config = dict(
    d_model=160,
    norm='rmsnorm',
    norm_place='pre',
    positions='rope',
    grad_clip=0.5,
    warmup_steps=591,
    schedule='wsd',
    final_lr_fraction=0.0,
    batch_tokens=16384,
)
Each number is 200 + 40 x the weight over its row's rms, rounded and kept within 0 to 999. Layers, rows and columns count from 0. The size before them is the row's rms in percent of the matrix's.

# layer 9 attention query, 128x160, rms 0.176, rows 0-5,64-69, columns 80-159
076,167,217,144,222,208,188,206,268,266,185,198,203,193,248,196,256,229,160,156,179,197,139,205,286,267,146,226,232,136,215,221,228,171,246,141,183,265,118,143,240,209,183,247,156,240,168,237,202,194,255,195,220,170,209,190,157,184,187,228,147,174,198,209,183,133,213,161,162,191,217,249,235,241,113,230,214,177,202,173,246
066,257,211,274,169,190,199,139,245,172,205,217,110,228,213,201,192,168,168,182,201,182,164,227,244,205,231,217,124,176,213,276,129,174,168,191,231,166,233,154,153,225,180,149,249,242,158,213,280,245,168,158,176,243,188,243,213,256,185,196,236,242,158,264,217,311,190,132,291,161,219,171,319,195,231,221,160,178,220,208,172
077,175,268,218,208,161,175,214,222,227,178,147,221,219,187,199,169,241,202,212,199,199,225,166,185,239,156,238,259,207,160,116,278,207,261,218,208,220,225,248,228,178,246,148,134,156,278,199,148,194,300,217,226,183,224,159,134,184,235,130,210,149,231,131,143,161,236,261,142,237,195,155,195,233,142,232,261,160,255,183,203
066,258,229,216,179,200,176,217,293,230,163,195,282,244,219,220,165,234,150,217,152,157,181,217,245,226,208,189,232,260,203,237,208,199,234,203,192,272,190,212,252,136,222,187,164,194,189,142,318,251,204,184,153,146,227,115,261,217,194,218,193,225,203,207,188,218,165,233,183,200,241,173,198,188,224,174,197,218,164,199,181
076,239,292,238,89,168,225,148,227,174,189,177,148,215,221,194,180,157,194,190,187,216,201,212,248,235,175,243,144,226,187,278,247,194,155,178,245,212,186,223,125,233,161,168,267,271,242,200,178,306,158,186,184,179,240,223,234,203,210,108,175,184,179,133,202,217,188,239,213,221,207,219,234,272,232,248,169,149,175,230,216
063,164,208,159,179,186,183,183,161,163,200,250,200,246,196,236,192,219,198,232,168,142,230,249,214,207,227,213,197,175,199,136,168,211,175,225,237,132,106,223,144,103,167,141,123,166,244,161,207,139,179,149,252,229,231,201,247,144,194,228,280,228,230,228,200,237,221,211,282,118,270,142,280,205,170,202,166,194,237,208,136
088,183,290,161,212,161,234,197,204,215,221,163,235,267,233,244,193,221,242,204,177,141,135,232,281,228,148,249,227,188,142,128,216,163,192,124,209,220,256,192,245,196,310,144,95,168,155,173,150,176,208,239,246,154,151,217,209,150,176,148,202,198,205,140,135,257,208,237,228,200,269,114,164,245,209,213,254,201,243,229,161
083,121,210,210,122,224,212,279,261,214,157,220,175,157,230,130,239,171,172,213,152,201,214,245,220,179,222,235,172,221,280,239,208,180,171,198,215,172,189,161,200,197,166,187,245,245,199,264,263,205,166,109,208,240,233,214,240,147,173,204,159,212,212,160,242,241,171,229,228,233,220,161,292,141,189,258,112,158,214,247,169
073,182,187,145,205,116,184,250,129,127,154,172,220,311,172,204,207,166,178,174,243,187,110,205,190,170,202,258,240,156,251,164,242,162,229,207,129,228,195,262,276,229,221,177,236,156,239,235,184,184,188,219,227,240,198,144,154,215,165,164,229,107,235,204,169,194,216,174,119,144,169,240,121,159,204,171,162,257,222,140,255
096,171,202,125,177,248,209,170,258,240,154,140,231,246,272,177,197,223,133,204,169,153,241,193,236,225,154,226,192,277,205,182,200,258,181,165,232,256,259,204,246,150,259,142,166,249,210,211,205,284,167,195,160,178,225,154,146,182,190,201,191,193,202,155,171,229,236,191,192,231,249,129,198,184,154,243,205,143,222,209,198
085,256,209,189,197,226,167,275,202,114,207,202,141,178,193,172,206,133,158,195,185,247,258,118,191,186,204,212,159,93,239,252,167,122,190,277,156,246,244,150,211,188,157,262,237,259,167,225,196,166,236,201,248,215,216,191,237,182,174,191,99,197,162,188,138,103,207,152,195,220,242,250,162,122,217,167,198,187,207,266,192
085,249,209,201,234,242,165,244,105,150,202,276,179,217,209,191,235,187,179,145,209,238,253,210,183,106,296,246,204,185,259,180,159,193,184,290,207,190,164,138,170,207,169,189,193,225,164,179,229,205,236,181,180,237,210,251,153,208,174,211,165,202,182,256,218,91,217,196,237,157,182,266,211,183,192,204,222,220,193,180,141
# layer 9 attention key, 64x160, rms 0.151, rows 0-4, columns 80-159
113,169,204,219,177,201,206,194,193,209,242,241,142,157,197,178,224,146,184,155,195,171,179,222,214,198,185,166,199,204,222,232,99,158,208,219,129,197,141,155,249,261,120,238,232,209,112,219,229,226,224,176,166,285,191,221,202,253,123,255,158,225,203,290,230,210,179,112,217,154,214,224,204,194,222,210,124,182,168,171,195
087,106,212,251,171,205,232,188,180,204,240,212,190,166,202,241,231,156,266,215,171,151,279,199,196,234,244,271,174,216,183,143,108,171,191,242,188,159,237,151,243,121,279,242,157,142,166,236,195,194,213,219,246,181,168,208,117,189,210,231,237,239,218,169,247,215,154,163,303,195,256,158,189,223,129,188,272,208,192,163,184
100,301,136,123,216,168,200,158,121,190,215,206,169,188,106,204,212,244,221,199,176,268,213,228,193,247,233,122,229,307,203,206,211,294,195,142,182,195,223,262,135,215,198,190,236,189,222,165,207,207,106,225,168,193,215,122,234,267,210,197,197,181,212,171,187,224,257,194,146,197,156,177,179,188,218,173,276,203,236,175,275
094,188,252,232,264,221,140,246,262,183,161,265,178,140,196,203,186,148,130,182,212,215,127,187,261,184,173,246,181,271,217,246,257,252,192,218,207,176,144,257,198,303,206,198,216,248,166,176,239,244,259,180,192,268,300,266,214,252,192,207,193,189,176,206,173,157,198,234,227,177,240,238,210,223,225,229,180,168,219,190,192
091,201,199,205,181,197,126,214,215,243,277,184,180,291,151,267,220,182,209,184,117,185,234,274,270,219,154,268,221,205,208,147,247,233,234,206,191,145,200,187,215,160,248,138,199,178,297,287,189,144,222,207,197,205,209,168,213,174,288,185,173,235,240,229,223,184,203,239,241,237,206,196,240,288,240,202,244,212,187,231,160